{
  "n_layer": 13,
  "n_head": 10,
  "n_kv_head": 10,
  "head_dim": 64,
  "vocab_size": 10273,
  "activation": "squared_relu",
  "rope_base": 10000.0,
  "parallel_block": false,
  "init_std_up": 0.0185,
  "grad_clip": 2.0,
  "warmup_steps": 254
}
Each number is 128 + 32 x the weight over its row's rms, rounded and kept within 0 to 255. Layers, rows and columns count from 0. Numbers have three digits each. The size before them is the row's rms in percent of the matrix's.

# down: layer 2 MLP down (transposed), 3840x640, rms 0.00799, rows 3338-3380, columns 480-639
# up: layer 2 MLP up, 3840x640, rms 0.0163, rows 3339-3380, columns 480-639
down3338 100:111123119167147123107133131139137150195106094105104141133086171087144129093155085181133082108177121072181083139116078105211163090106142127128112095128113129181146155145159095102112082110111116090176174141165094098097133135118099095107062147137105138111097140131062107104148112137078064078090109128122134124068138155165152164119157136110080117168152140133068092150141161125154066140081133114122127171131110127090123122105163084102143159139137121071111150104144104121103100113110145
up3339 104:081081143137168091168122146114128126062134109136159070127153118059149152129172159099125135114127171103108188130211095110106077142105119165099152194110173145101148107125114168100125133109089158119139100137156099114137113125136203071144106112069131151090091155131128141105074089076146193148157104151138144153192128159149151175139143114166098092126121132147126172133069095102111107133186085220125093112132092188080106175147093142114099135119161147104021098135167197136163157138149139
down3339 101:149169118146139098106038043134127094174156128183115170142081171168171082138104155116170076148133067104107175156121124146129117105171103163116119089157133079214161158156125108175118117130098136132119146111117118152109126168101088108116114136138120091071121094104165098155151090139079090118151095176168119098098090099126127186101127190139153136112155162152123112165159085174082175165115152179139091153133154097098159162123147096110178131162161109126127082169112171139116122129146089
up3340 098:132115123115128103130120077116108153083136169116117165134147152125079090076128144152204099134105073104118177104152137183126172147117115161133083117123093114151125168160184074157093151154128153073159169131164133119132114104137141198155110061139111117183102160159206139106163145142123145090110140087121155118068138143122126194141173093143153152125163152102109120157106132125115166075117139138124132094134145099131128131150131092125118071090120136124130148189165103128080112087077139
down3340 100:148091101182152096099162138093118181111101191118168015105089175103188086192106161086116153077128174119107148099082087142086133131072143137160141118146154124135120151139093159125161180092136157126077095084080121173124148123173146082107135105094093115193140153089105164148073084124130074082130100137153118136092137125186142101119138155083111089141156151115090110123120124126170132180103178181126113083111093095200165171195068125125168165138187095088161114107128125104159154205159127
up3341 101:163147163113123148065144156114061100152121164056141136121137110186142132135136145085097159098117102133143108058163048139158120067132088162155109144171146140142150121140194119128096122125123160112162120089139152063075119031132154138176120070074160184115108163156134142094149112042092130124144148165123110134114176180098103107094144132131074125121131157181115139172169100142121117097109072158085129146097138128137149073143165184164141098129118194102110172124155175186105133114146121
down3341 100:100153103067126111131125146118103098122056142122119140099148181164164093106050096134136125080146152111119142141021152123193179141081143131155160086172159152044129144106124158102153211118095055127117198178141123147104086059110077089116176117098119106120107124121134135117119116111124161122127130140110118161170125081060142157100173064130157149103147093141098109117158135166163145142168101125126166080124128175139204169112117120089086110184145147145065125150087158131122093142130121
up3342 100:097147104087132131123170142190132118101136153150133139109115165139108139138132131108101089116115127036125105148084100064158122157170167142209115164151130160156098119150124090118148147128122145176075127194085119129145156054131111086149093085142075054168141093119046084085155136148146124135119158141102063123081136103084074109139157098102106152141125185094100141178092092101206117179137063115125126103107132143167123131152097124134155109144134104129139150128169136105033140114131174
down3342 099:051144134094093127106164137108102135090143108110154152120175083112125101126078130155124058096122096180148101090150104145149086105137114072066064139064105136134088110103093150138092053089152156126137145144174093131119095130090112139129121160173142103150118142096086156087160120087100069082106138137150145121065179111145143101133136098066073146110147148081092160139078119162101133160143159084095165125106108140143134094203155129143145132063173119140138153103177156119106117152125105
up3343 097:162203085124146152123107069135127106121159099110080135157160140153090093162156163112172126154200142124130130191138064148152121126154172075164126134107124088106116066140140090077139150149202192106103131119119204114165154154134120101090103107094098109160089086118138116153106127121136150124116208167131121072130113114138101110200144084120120147098175104105051142157149152118185139170159118078150145105105139108124175140109194117128136151052102139102088080185062111123139136105075161
down3343 100:140093144084102091137105161104143108073152125094121111179177063118067115100138116099149151121124093143122160130114166108083130094094100086129130135186138149121113176120129136075131134094199109114153055120126126125114116127137153092143149125175159141173095145191081089101078136123101128096182150130120111086146109123152155135141157155139123162084195156185102107161091100164157141095143091120103160180198150126079132138097137135201164119126153099102149113086130163132122171155069118
up3344 102:108135157149170106073095180120088111115055181127100089110165168152151103084151142134169091130152071120126098134114129133126178078074120104127104096169072145141167131170069195141136158120152153116145098136154121099074123094088135152118139150114095115163112175128090090172123139080109106099203141106118152106103110137131166114161154105091056164175139109119116144080132140133092108140131130149073084058111130116168127203110098098111118172130107119140152137154202155138135116178199091
down3344 096:105115145124112095102110133114152152129158121119081173154138128133154150122129119164134151192166110169146136116135083146115079174218142164152110134132138148079127101127092171121162130100155136082113174122148111134107119113146157122129131104132149137149110163107187175152135125127088158120136068119107080109107103041153089187100131182224132130088121125188151102158099137082123122102127116131121184140168095133101092127109144170139095165130071134148103196129164097135195168130078147
up3345 097:133137110146183171183113079171118093065152126075188074109109096141151127184085106148096059143135121107162131179116095126170156101131098103152151129125136132192091122127106176140195159149124143115160196165112148118137129072085143160116098091157151140126150072127100097078153185157110090133164132104142151123098173126125117128135102051117110156137181150117156153122177189124110110107163166141147141152057175139166129108113145200131115160134127129164209096160178168116192172147123065
down3345 090:129108118141121173151101163086119087150147128105124061209129113077112197153134102153104178118109163136133125155154085114121074115153134126188141127119189151178197084100161129151091078063120126100133086094119071108163132154130139087140143118170051142151135114070104098127090147124116097095112164122156074133128149126151176132067115144164111133101096060142157110090125129107083160124087054127066139125109130120188166163113131115131171179122080100145128057103145134096141108129172158
up3346 100:080152085115119068127102113168185129169172127163107093130099159100167119144050201134111073153024191089065156155146154123167161160178159112104112149100094174123136122123194144163154175131138170083103080143138134104099126144155135120165149124124078151148143065147105077093102135140121073090102065125105104233091173100132140140054094157164133114155130183217139135151147124127144125156131145113180097165079185161136082122128100129098173192139184161162186119142178180125181132180157120
down3346 098:138096157151080137148175133137136166070118081055147142103151175137138164141087187135115109190136088125156138132136101089092186142124132167133139139113164120104122127168140095186093109136151141157157123140122144111149145066138092113145114191087117183126158116110086220066051138133128087102130093174140115127112136123111148138136133139123144104153138168068163129152151154107079047145119077117161193141087123127116148142119172130172154062113145135121161160111142192171138112102185160
up3347 095:165045123161134168143188170203046102142118115085106122108120146172081133130175167119134116104148146104108113138116150129125117147118081090135110151108108163123154078126036120171160078091119154185111087137156147132104169101109129111201113141061118136190102157108097121083084128143109159159118131114087114141169104161086086090154142128087114110086080181120198110181087105118166080191145200133153120136101128085102125145156154177187132098159100099120090124158115149159120135091097118
down3347 093:090154156125142090111090110127158126055118093131120138164126180174180107076127161133138136128123164146063106152141196177086189158132131115124115118130141148149101043162104179144144137080090115160151142140171135119155137105074179125097141165112160093044201112132119064081110102115092110074119122168110134132142147101160127135128111101143129198199082133184115166154101175121158156058151102150097110093080103128164115164149135120166174111134078061133147129155084110102116171148121095
up3348 098:191115093116094166147144095175126155174099152179121121145147175173062232018102099146179092149170105167149116125122090133093149124152101109185107137154159131166112131112124106161154120182226136115126195095186127141087136108180135150042111172114127052126162176157127081118128132119140127094110139154156147056136174133087129169135136126118167093189189170108108131142123140118139118142149101148117154175105148147157113127110162146130141140141109075121083106143080152171120099187128101
down3348 098:146159127132045162072160110137161157135153137089093105184147170125137090131097115172110159138095154158094138084112146109101120183177106075152131132113093113095142092083087115151152186137121129130121152212113196127115101141055142132121152118116138041106133158136077138153084144142113126157097189177141090136080147155109127142201154136139140159139113116177102147129112111167147099107071137123081147110146111137136157065103179120183184093099137118167159132174153158096163136172172128
up3349 099:140120149155179150138043106130121216131188132090101172146098074187089163121089156114106113136085160109118167216077091129072191081083104128137113060099137146113078146134194147079104054127134101149071117064115119125177127148112121145124152123085133114097125089162081176122046140095118159161161155167174151100143101152116125101147089123050153106122131120127116145125100132118143095095129092154156151091136126120132167107117161123083133156141126114111101106172128115145099119094135177
down3349 101:128141136151079091142151161103182132100111164085103186170103146146132103135126079189187143165084148149074100146119151128135146130138142088137126097183094151148146115108127202140093136131095159107109144108093127111110138111148148130097142153119122020123111128094110082119114086079108105068194076161108092149126129138100106147090113141117094170173092156158098119100144131092118163145097151102144128125164150116085108102109090076098163143119155109090093102096121172160202137124113117
up3350 090:089135107168097091151190124146179109097134148121095090126162067136153113160107072182165114126131110112128199098140115126180185146166120125129156119094100043108123110110101141109154128077147142097109122090115140123082123118175097119116122144068137145141129106122126118082124147107124138123152116134184136177131113148150131118114121251113137106106126089119145119125121186171157126132203093136142123084110095190130105128164095155105115095127174202106101172160181123161075110104157192
down3350 094:142104128145156150105129118145144133122135071161109072189091104195119104132129105187129144125195107085179131131150102158089079186138147133117125121124106138145096118087094108125125107141166108093136170120141103163143114109114099121159089118128076123088104102118109135108135137080097100131115100078143166092103125159145126123119128223150106150135100190146109129133096130173138066168156076141121132160191103087139102136101087130130141197129146193139100080075121130165121156123115090
up3351 102:091119122148121175098117159125100100137172102123168113147158053134147119141111139130157103112145156133121120104071112122114129147113154116163123119118182113130128184106176094093102133050110141099154132128138119124126074183123117144099122120165159097148117098162214152171117103158125107166192099141156137078149079159098126167025092144119147148089164136100143110077125119088161066148108121078171136126127145085153126138109105113107121132164085101079148191136161078189121135124078134
down3351 105:117097160056139162172128191089136136105083101126077111157112130113109120115098128135123134145126122098146175075156119174113156087142120155129120066136086088127159123097130148135158108124077091145140174171096143166191079152117113104161154175072161192055157132114131198067107079164069113086145083134155099104185168108113092132119118168076138171129183098126164133122067089087132116108175132084102132086160147102082129121127188149095115178139095129192118164128133057135119176068045113
up3352 099:246109142116157137186097115107185055071078135156161116114117121157090137113102148132104122058159133090054157148070062089051124126122149113078161144106166089113152125149110085111099168144120065174156140145128105142111170157086140147136151163113186174112129142172122152143083118125151078191104188141126137144118102158123073136153105170103143085090139178131144163178121156079082131123166110155142159116142130090138172211133112062102114122057126151162090183109148119122132100108136131
down3352 095:108144125133157122167103115175143140169161108135106177101127098087142074151120159166112168133094113203104127132149202145141076122117118077088096086120132137112130121118080131087057091154127101117165129184096148108168124129112129084137137157090156138094124122224127093108108116087170135148055114177160152159163185146142101136109185105173157160080061112128114059084111133158131152111152133155110101140149097153127171096074146106129135125081173136095160168136133123127103207120175112
up3353 100:148196129078090155198111088139105175126148139114130159142163145098156073101122177167221141092129139139117083156158117118109153143126174063142169182209123112113109114166061133168098166145138089112078124098125125073099079169148129125111091148147131157143116142166114063163162123088160125101126124127125160147094124159136167115102110162113115139117130078133100166151070210113144119130128066117179156089153087078073112149091137104143103055147141179105106151194164159090159138122139210
down3353 102:116134148179147118151102129107073167057143187072177131125144131160111117131159124153135140181080125111089153160109181142119131143084056111169118147133159151097119167159113088130166104142077127145145144145085136084096126060153159142171144100112099103089144110124049118154106109138127094153088104156227101141239133129178130078162088157111094137102119139114144102180118134139204147158187106151126097123110157164153135094105151183149134188128089115148158118072132123145160140131158137
up3354 097:120188121062093120103141133085177083138139161211147158192165186164125143073231110161163112115093129141055165158111130148156119103109146150122104122142130101088153149150154193157083175119108140119207096127117122093126085162195125181120098178090142125097108078096125096115120130159178143152071128055138172119137155141126115101098107144171105140106109120101139152095092201164141111099145122108062123144106123114157093153046147121111104110100132126147101143133127120110098191109131121
down3354 101:085087131159108125172145184162142171116130073135176099107084119119125077082105095107175050149108117131189101108135120083159188085151127144052121153149124107139127128077147146137128113133118119145184113170162077092095146128100083130139083149132118124147086134130085131167127126141118078163156131146137186126128162134088108103109115163131108139154088084215133114105129103140127139133136088097154109129145107088076166130113072085110084139143124162118079119077077148150070120135128136
up3355 099:102147141132160064088151102165119123086169122151146089128092132136147125147149160178119136072146143125096139162137149141081124134135137119100166200137115146154083126137112173106042139139088092127108078152103087076080070184121156117085108136121131118156111096082092087137206072080160090055110128137132122170149115143188128140162129099161104077113152177097074128125143129087137172180165159155118101093118111154116066117142142082135141171128142127080128094161179174122080122120145123
down3355 097:114085143158113176139161159170118150130174134095093093127155141156158103069119160152095093134103087126160121143105070180131133126148116108098098124051165112151177142080164140103161094167051109224149116107124152148177145180076053168145154076150090101162150108185117132117138133161098092122113139126132113155086121146190125138102166147124110104073145099113178151131079087123135143160129166143167131086150122201104179122113077153112123123118047104097163158128168143055138095146046097
up3356 099:242131177068098129141166157104113083120140149172215135180097107131192096145122136154109135106155160164174100081148166120124142125076129146125094058136077166113119121155122135085098170113126116117175069218165113120124160115147133136112175120055152128131163104189146143146147120083094111126147175092106140155188120069103129110166164176123132135119124115134115112093126111134106106149110137165144092111045143119134115176111175119134089114094143143126177142136127130112070096111172163
down3356 095:116114144089147151103125184140209113174084112144132164113119086095151141113110119147159180143167119117174133076109140091165077180138141087076078111151086071102144136085143111154189205103138121144123126087173048157130109113197133115119189150166073145123162097152143115174110146139077149135117156162174126085202136120169118152133127129135129080094098143149152082152147120158112116163091104137079122169126101206084103141173102129109082154120116068174161171142085157115176145068076143
up3357 103:131079128146127153105127054098156162133082111137128121159144127100148178101114121142113130154174122112121090044084106175139142130123096189078114076175153132132152182130151152155120147187143158138102140122155185034141117138187123119061185174136119150152071117186092190134128082123062115096062105167165100094137117101104112171089100166159114106167095122099151156136146151158109135106109122053116159160159137088130157114150147094091112124146143045175136126124105138107192131142172085
down3357 101:152142173122140127146089171139130128174152156164104128086110159083121110108112132128119120144126210145158156149094111191139139124141136128120089150131096145211136136090160136110113108106145101113081129096110179181085133141052135102111131070143100139149143170173128132173132129119108147109095151138106185173135156127118153145162130077078064138088101064127133125132047140131072140094124145135133112072151132137126107125110133196172119145119094154119132151183158184141099138096212108
up3358 099:128063154128166095155105145061112116168156113165161149111085071125143114145124189161110117174043102119137196134187141130072164109145085151151143200147080114153086168110137164120136124143113104177110089126117089132064121126098125112088101121111142132124131101143165142172150109189135159147158157113170123167107113094175141098132144134135113129115133152144131172088142101120067145117135095185166155155127049126073190174103138114094104129067151151111127155079162122103112138130098157
down3358 094:166095106093130121083117156105136189150135136104123165139171160138141142143124113143125120128144116114116094131099129115101176097121166151165104148127152121117133129150124139135096079163149144085080072089105096097168149126124092134161127069158072141121131153170114138102125189152136090103158096110174183141131103127113136163125121145137152069134125103110137082135102153150068128139136126111177133128183126111096123131114116108123135152125136142076206119125141149149112122154128124
up3359 101:132147133102081116130124149103176172086142123177093151151129119137154119116105120119138175124147175026088147146089211130090051083125103166139183107219043096171132161131144113144139148162134134125117111185084187151119117122132096128160096134119128172148133111082106138092096080147179123095119115137163130100157124142106117208098106133119154117114114110132126121110136122143179166162099134121120149165131116183129152126111158141099137100152115094162127118114075096141100176146143102
down3359 101:150102108176093111085155146210141166146164061123142166123090151136150149136121145115128080125179150104122139106128143061130129126094138192117117114157083109135096144148134116178139154137150127117118134177149102139150181120065117086126132154123078103124126140139076113115108120065172185130179145097112151168100119135042144138124081143116137126167176148131121059124154159098101106167112102170111206061090132166145112143178140085164152144095122081093164120067187151138152164184106118
up3360 099:170146107140128179087134099165205104110161154184126188123152095121095110123130155129118106122107120162073131104103084148119086173059129085110061150105152179099164054094125152090146106127139116087106072121084149091197102125139074174142090151142072097100163131125125080094118148134148125131121136134135151106131120102161190110112118140109154138159098145077163147170136145135154111109211197199162159096082125134104114090152146142115130143142123143160149103124146152143153138134141178
down3360 107:159142102096079092127135181107158160178100122068140153177157164107186128161171062081148113213202133136092118123067143112102160107131102166168124142126092176098119149059174105165202131159118110138190158121094122105189129126125150107139143093109107100106104112119065147131157086140089166115131141117077157082136153163118152144111092126083144161101153140173104127130142109156126108133170021095139169141103136089087107128186124068071097106193079116130066122099139177156114120201125077
up3361 093:114110123185115101102095148168136148140164174101161121098129071082132112184141160124180104094162127133105149124120080140213175092105072128140101138099100117165129129097102101115116150159152155122152144119155120084155131075106172110128093098134156100111108153130084124160081132136132110111132173138141099086165140129142092135066116089070119150092136150102108116108107129158180111077155118135114082115163132127124097161102136134097145135134099195165124106067098154120116093137146119
down3361 095:113077143130091115105135175053131138095152134134125107055080107117156112095197204111131075093055142158094164148126161111135119128078148103157141172136130159117059081063166129075092128080095143100161135119092189130054063196087131156143185102117121139126126112134128162103153133161115061152176114149206147112144166145148086127095099123119085073119119127061153194123167146111163160050120162180147133135154185163121130081160128129138125182128106091099193131170131058086153155139134177
up3362 098:103136116057129150183092128089123156111097126120150131150133127090148153120113156141124061089144093121150131123153134144149139123094186124117142122130104134154081172124127124158086102135117152109127132136087121114114172094154152121157161169124114131091138142148126153113217141115140104088122145118071112175173135142152130122117104079195149108093065130088090149180090071153106105059113127118128121150114089124106084090066174139090129193156125122133148143144084137127143123135107154
down3362 098:206162125141132096109107109116168119173122124118152157135109182133155129090094103118142172092148109169119091159086132175160198146148126105164139125142126155136156137140096111127120110118164119096112109098135128149114096117118084141157069135137116143075139181116126114132089060158157120105172054135121085098103150156138116132111157148071100079107109169154145110077111153149077116166125099110197134151127058164145217115176137079176151138168091130170082147147197149153133085152087129
up3363 104:182080154098117090059153089103163153119136082123154150172137084139159152157121135093089137066106163205108187161097160105149185150109098094071142060158143114095087078118126118096110117102169102196099163090119164084115128110095118164137129155101132074097167114089150183123136084146173050157152100139143105067145153132131102102156120147129145158155110151148138129098156133160121189121121180117127164115048112091145082123110115190123158144163133159059172099064106053103092132106115165
down3363 100:140122126068163135108112143095206076182165180135171103138160134133143125129190172089091090077086252115157124134136101176100044112182137131114135080125100164150138135139087184123130130166091152110129124139159113105117108082176131143144108150098146097116168108142071106111095104104126118192155174175083120141104140147151134095125086135133121188056152157160177147109136093143130169106093147071201122113094163151084124112131093145126102140103128148105121145206162145135148122108129125
up3364 101:162199170101086120113135133090139197163100130138117138119179084155136119181123151126129083079094133122101158143150077153100077105175162117092118111053102118157082142046135112137119205196065215107122130095096158146120109150100125114059083115104162156154074111093169137121146105120146107146176135086077127193126135116127178142151101109081101069109097103153149125046119126109131114148124166105144131104174135128099111183120133154132146142101124158067184219140144126104123174149125127
down3364 104:144090116108167147101095107135093157139108156053100116188073031104147097156126161099127125152129090101122152051115160110120131122093157173135041132155130148125150097145136144158154164125133096182064114129060113116154137093213122124086180147085100092110107098104119093162156103140132173101109148108168142126171164104122020150119201140149157105163150119120125135125195148124156093086188085147130146126174111170107149129058179163118096065173152110191150138135163138155131159105146152
up3365 097:115092126111111072184092127200119200124113082059119128154178146148109119098087106053133112127156153120096100129138128113158106122098149137079078147054116113111175163148061152058162131097156124088146107193117113169130093116111166124179116155116159103088112178154144163144140103101127124124156175178016155135133114122165118148136135128099097172125161127085137153170138071081135123111049089072169165147152116116122125113120106130095046119122091123108070103122157127084137128144189120
down3365 102:151179185106100120109174157179097137115117100190138066137140173108177104175117119145157105119154134097138175160175127098163107104163144120127119136148126144129135104159152172099177131131127123107161119189199134086173136088155045155181103117194102140127124091110211108123174193121183097139138134128133085160155152088165135146110089112125066129146112060139097162123156150146134116155078152116131107128127086082171109163140142093165155154142102104119158093137152145093107151150136062
up3366 104:141115082108124125189136059148145131105125117115127146104117152117126109121157169167113162046102147133127113137167174145120099154142168058036089078109121069046127122100087148137090135113105165115097200128109112090132092089130151146108166086113117130150156113166139098125176142062076060099129129139142155101104147152119111171207074069157146176146105145115142161114131120099168181199114065091073128122122126109129115132064148152132139125090061155152137078196110116092134160107111135
down3366 111:139173152133107092128176142135192106110102203174074086123070187137151089071081068143142100157077116134211150122117120119160096152147140149133087099175135096152141098124098085124117074085169096101103116081185111101112080057145134118143164100117107103109120128172131087159111100078164066058147097090074087116094147107139116181115098126132126130105088175118145144074137233138152119110130120145119070158135137106106129114137109162102135147088167153076047127142168121160118070194102156
up3367 105:099153056158136162126129082157100136110124140096155105130141108096119110085090084203123131134145123135129104155101107091099102142070090207158124115171137112168212089177164147087097159117181071147103134108221135128100144136099099140090123153136142060140095107116090149161094129105102135171156150117160076094109089152152129132048090141093148105212133121178147152144145152130123139107103124115092079111107112153070107136180180116123131097177143120114202140181099119173112135130146111
down3367 099:163076101099133178186105134101084127141122121135127141099133079168169126112160163167144167082098066141173114085148130156171100115169132114135166135105138192154166146134098106113136153147184194158109117200107090150158101183140175134123159139158172149188199125129125130098163105138090104176214159106137208158124153147093144124127086172140096138084116154156105128118109118165115151189096107102123150174137153103109131145111147170153108119102126143107157136067134148092175164152183201
up3368 098:138111188143167131102058100157117183091105109142087130157049103161109136030169148183186202065128131116103123188178147109132147105116096151147138139167219142100162131065179130153094076139125140123162093137113143056109143157120192089131113078162116144102109099199111114118171159108136178130123191126106117144095122162129121140090092067152123139012140086106081157206156140099133156117103183140136104140138091169160150129157117126109139137176097204129117130140108132132160162151154161
down3368 097:084169155103162104118141112107181092134121120150120159109155133152156185122150118157136176118130028097131080121129176199075101135096104100139139098109139083115132087182137164143137106092141123127172166173129120163149124094143217122137160159134152104191113091158121095152122166178076111075140103164114141099143082120123142120173113144115157163164076127124157132088113145115051135127111170168119132153141070094164120144101139109149133147106145168173192109074145094152147111133137058
up3369 097:132117089067171131138091116139057172108118160145067185069193067084101124105098131106184111133111079130079104152182126176104134122112158151097108108140102083171183150164121085143075107172126141107139170080146092096056144085110134132131080181142064204152118103185115085136086114124111098146057145073156109141086109130124150152140156128102165073218139105065116143105084100122124071159072102083119112110186114111130114074113136156096113170129173149121156082163181162153133124142112141
down3369 098:072083161091156140126112144186109127135082087068174093070143152108121175144148104131095093119158155138160136096106107113079087162121127152147146136161118138134180064167137168108201119141100107142146126196048072153110179144174192147149154137180175121177136140152060140185127095122138111166130148180165133125196165087063145126101164117149178083184143115138117091127160115133153174140133105098150139133080090102153105147131106130091175122114068142080130131119117027125127105137167141
up3370 101:133159127083147106170158173069100109161074115145131143112143156186119175133125118122100101097113145125094148166055210132126172155114120081147142105089146156077127106167080134182069159155113098082130175138128169127176202107170120206156127141123137137201142118124113091097130186118078178139166191147121136154165177106092094127149129144099138089124149103110126162096135115080103149092117129161159139136137126102043116161103150159140130082153098112133186160172115075130131183146116066
down3370 101:152118136108164151092102061190117135043126142160119132102109176135118158185177150110150108144163074094080115129146131151132085073119124088110082131173095136098047132092175086051137109110157119136164092121129130155136114152079155132135075119091093109167064134149100183101195131111164055118129049129180107113151151073162133156164154166120172138119095164123118150134076180168158129142185161149104118116134152191125081142130114101168180128101145125121203139099138105063113160115174174
up3371 098:097111124161169180171094108130089166135100135141104098081127083127107168107122104065191110060191138155114089098149091176156060053125135115161141108140140120120176131032131132101142066105126127158134112151208057135156152155124097140081172133063122163157077173133128111153111055150071164097154083063139100178144151099109190164148141097170107141142099129135129158137129098153094116167150100152143129172118113114124177150139089160099158141051173146156105144178120154106116124120120048
down3371 100:121114139138113145106145180086161066122179161109199201124163110180182144135114160157165156131138150161060153172122086151156166095051189174090185079077112149125139146206146123102141128150109030150135161153127136146128130107165112157110121119091075135110105107122129122118085065149143133149118111119110169116149124098160141162120090123126167089120134162129131142146104124180183190112155073136129098072034153113098142193111134125147121195130165098166085151157152133108064083140125126
up3372 097:210094128189098116091232146108124081129100097153116133145198096137089094143168112163054097147096079131152192109152113087127126151168102102131156153133113076102122124136079166067073137130159182106105226154144103061128148091162120145124107162098193118149104118067158176111125087157116164116139133124185141076113154138134076123094111067121167164164119074116072103099152162136152079155142085128103154103089139086114107156123130080123122135114102125114169116145096134129089136130145163
down3372 098:121094131130122141123130104132110144131106145181158137111091161105111128172099074151142120163143151172115178179155076137158138130122146134105121125102164125092173106187147104114123120159148128104149151142137084158182158105111169057120133171167126140126133136044147117106182143138138071119157062151142121123157158137170149094130169115087048103109113113122162032138125143096140161083071114153142165164158134137136125099196127149148185116177034156139109161085126137094181132099156160
up3373 102:116120154120075141153123104084150132164171151127114106153098173127151102160105121188159078117138105132134136094116052127135099110139132127079122121128173158100150119083126137131099142149108094122164111166087181156106154122139120133144121158149085160158137168139128077148147143124157135086130144096160105117106114139166128105089119132105163126136090148105112097124075102143127139121148126161187099107154081144180127141107079075127093168162124142089136104128143133166116146099082076
down3373 093:170133137149171147116106110136107028138076095056125156123157136063114119155172134128106129117106129131114076155144107136072133066163104116161116128130155129113116127167128148132195167115108093127169132129161057126131080163112077124125120090113195167111120123113161164096096156174175173112174085148125113160145114137116150102134071173124159084145128104193142113070089078110105122102146121126145156135062098126143120086159167103149103109111115156167114159132169166129146149112173099
up3374 104:145096063139117097157145156112126098132103105137087107123145180132076120115157136171116120140103072091053073156130153125108148180100121091088119098062157126108161087176036136164133190164181126127129123132208131089151104133154166099078143166037139092118154148139104116173126095157153117153138091102115107116135157101081120077117141149159089191190094165108067102094168107080125096085078123104120112128156120006150132113105144085162123114169121086122115160168083157144093089109104126
down3374 098:136124116124121128123102152129112140143119131112140076126079109147153105139090105135093164120130161134119116149201104143150129100187121079084114081076164168093191112143136158098100128096100208073124153086121152104125126108084098107118109075187119140145095119142138080112167131091128135108143122108124140085180116208178120143170144157147121102135155187106110104070085114131110080187164076122087186114173095162148093100149103104125136171101161134176147099177167109164114142086131088
up3375 099:102115117093134184178140148104106125200163178171105107132161135170139098119088188151060050075121159139117104128126129133095123116097150082136116111157095062142105131144132148138110117083079131172090100174108152146074089129155148101116182181158165106140117094123125132054090128150110166125157117122136151117132178124081076075188202128125149134136178127144140073138139106126099076148179192124119121095061058149096045123120124138181116106150110119140081155132117187141123150149100079
down3375 099:092091098189185158182230168097122132130118133130116126155117110140132170138091125149174149126134109135133152144088128213134133168130120162089147160161141134180120114158131113132125159150164088181188160179156156115165123097116111193111099199155103113169179150148120153099153063143177147118108171138159175116122141151160153100135144199086143155169078068148159165106131129133084107163098121090134156138105108186095094111138120115135136128192148151118079111125133153132155125177098104
up3376 096:127105182099164165128138177148103137130110120084107087130126115115137064138187099165077189130155158167136100127170094061108137145134089135096115127090128089198101121093100167115168127141113129127066172107095162054112161181164114107151097107136127168122130067102119112160158095145147117157126106188106140090150135119139076130204146180134141105097166081144098096137161051153182149181145114069110138122101153099213157128148095142134202134063038104147074103110200122108154148171113122
down3376 097:169139193129127146207102136114130134138132159135140136156085126135124108098144082143191155081168116097110124107141134200138126159136171133127135106158120175157136096113136112162143064141111157127087107134147135137106145190131118123150132156158112198111185120144181111108170109115138091074119152166086133151133146150141095175122118098156133115121109097150124152194115144077111139185153168097064166128168168110120078132106177141133159107144108118052113217188115130137178141139132140
up3377 097:184089122129126149121060111100160154075067114146170133146148137069094171134126161147086127077095210128185157110139101111107102134146102111105145137118186119085137122105123113134093113157119147085117159104101091202152081095153071117084119133175151141084169112125134149080118137147086072160086127189115125115066090137117097199192098184109139167097115143123070089070119112092130099147123124118134146174136180104186118086132133076103082152158161145067141112079116095158093159138123163
down3377 095:145128158145142185146128101120127107168126103141117136108105158105092076088098117108155140154092115105142167133127182141135108189109189155127124163097116159086101135112100126078138158125158033157137087142143152140076167138091093147168084138055104112116140178164119190149152095118170147104127164129160161133184129119164117117111135099086128138112209125097188146129146190190125080133074093124109120081093128100146176121155113117150105176106095138181224140184057165087120172146107130
up3378 101:078155168138134091123154168104171134160199098125126112125140123116136089070114083142137062069100115060141192088088147167091205147107084087128138128145159146084178189166100089138131127074140085081150101118205103129097140141133129111067118120131168132143165176117171134184149148138144133138180070153118172133111162126114150102154166093125108104119134125168176159137088165101093185148175155106144122110123079126090111138137121150142102094121143134164073138172162074184130074189161145
down3378 102:113156144127097168107101082131153074151143112101105128141160101119142106165137125105135203136168089161144109093110102147134091150160093161182104115135145130134094099108165192145140157104121048105128158077085062119124132074189167129125137191082220136170099151117179104144087130149116188141171147151111167047111077163133124091145079073147197130128166151130082152063155100128145103084126144089104133182162169108120139123120159137172117140130131171132068139116121089114149153144098085
up3379 101:180109102159202153133152153113159085136106149174164094139093147153139127097125153135151117116115203130139080102155112134144122162120127111156147178142071109172057183126169180146096102128139134162133084113101096088108175142138137094164125110157129105173143087190149150150124161089155127138105120140140102102114091099143202112198081120159115201128117122178123144131124178119186120106163094169155093133126118171109060143094104073130129172124111114145117153087123191178091206122095068
down3379 100:134146120126170092133214109112170106149050102104127152116116148112179105124148095078139106109137138114120103139177048150133108128107130106118126096134143126173068105076157131143175116163124095151132144083169177137108132101100073169119114123190103080130132143138070146151144151160174139164111117131082139094177132135122138071214168117154140139158127113106161157080092112096146110090179114110148137072150083126128154115148164078077123132128101134056110116187156091153127091156139116
up3380 100:145128087050042113111118131144088089142144187152135145131125165137093071165130131081156051150121150156095113148095140109130129089077111088122183080123099115114074146072114104099148151171134101127174120107134124135141118219123179138126146125041176148123124082151095159110106137118104121150098148123117114089091179090133115182094144113251122093073155181130141100122189111154105169123193132162143146115087050132151094145116132107151132123135103143072164125096083205126145143126129144
down3380 096:144195094107137167204132079156133088131062145136139089150122125090164132120132140098162121154108153152132092156200207188176133118149134121083173151136146134085081126079160150147128110147149142089112146095143147159171132112146151141149169085168120123152068131108137119150095195091079118125090131133177117130076136146157125181178118093185102107091069108140096153125146145164138144159175127174123123125123157133122103155126161135096170137170141134192124078137159046114143169108143066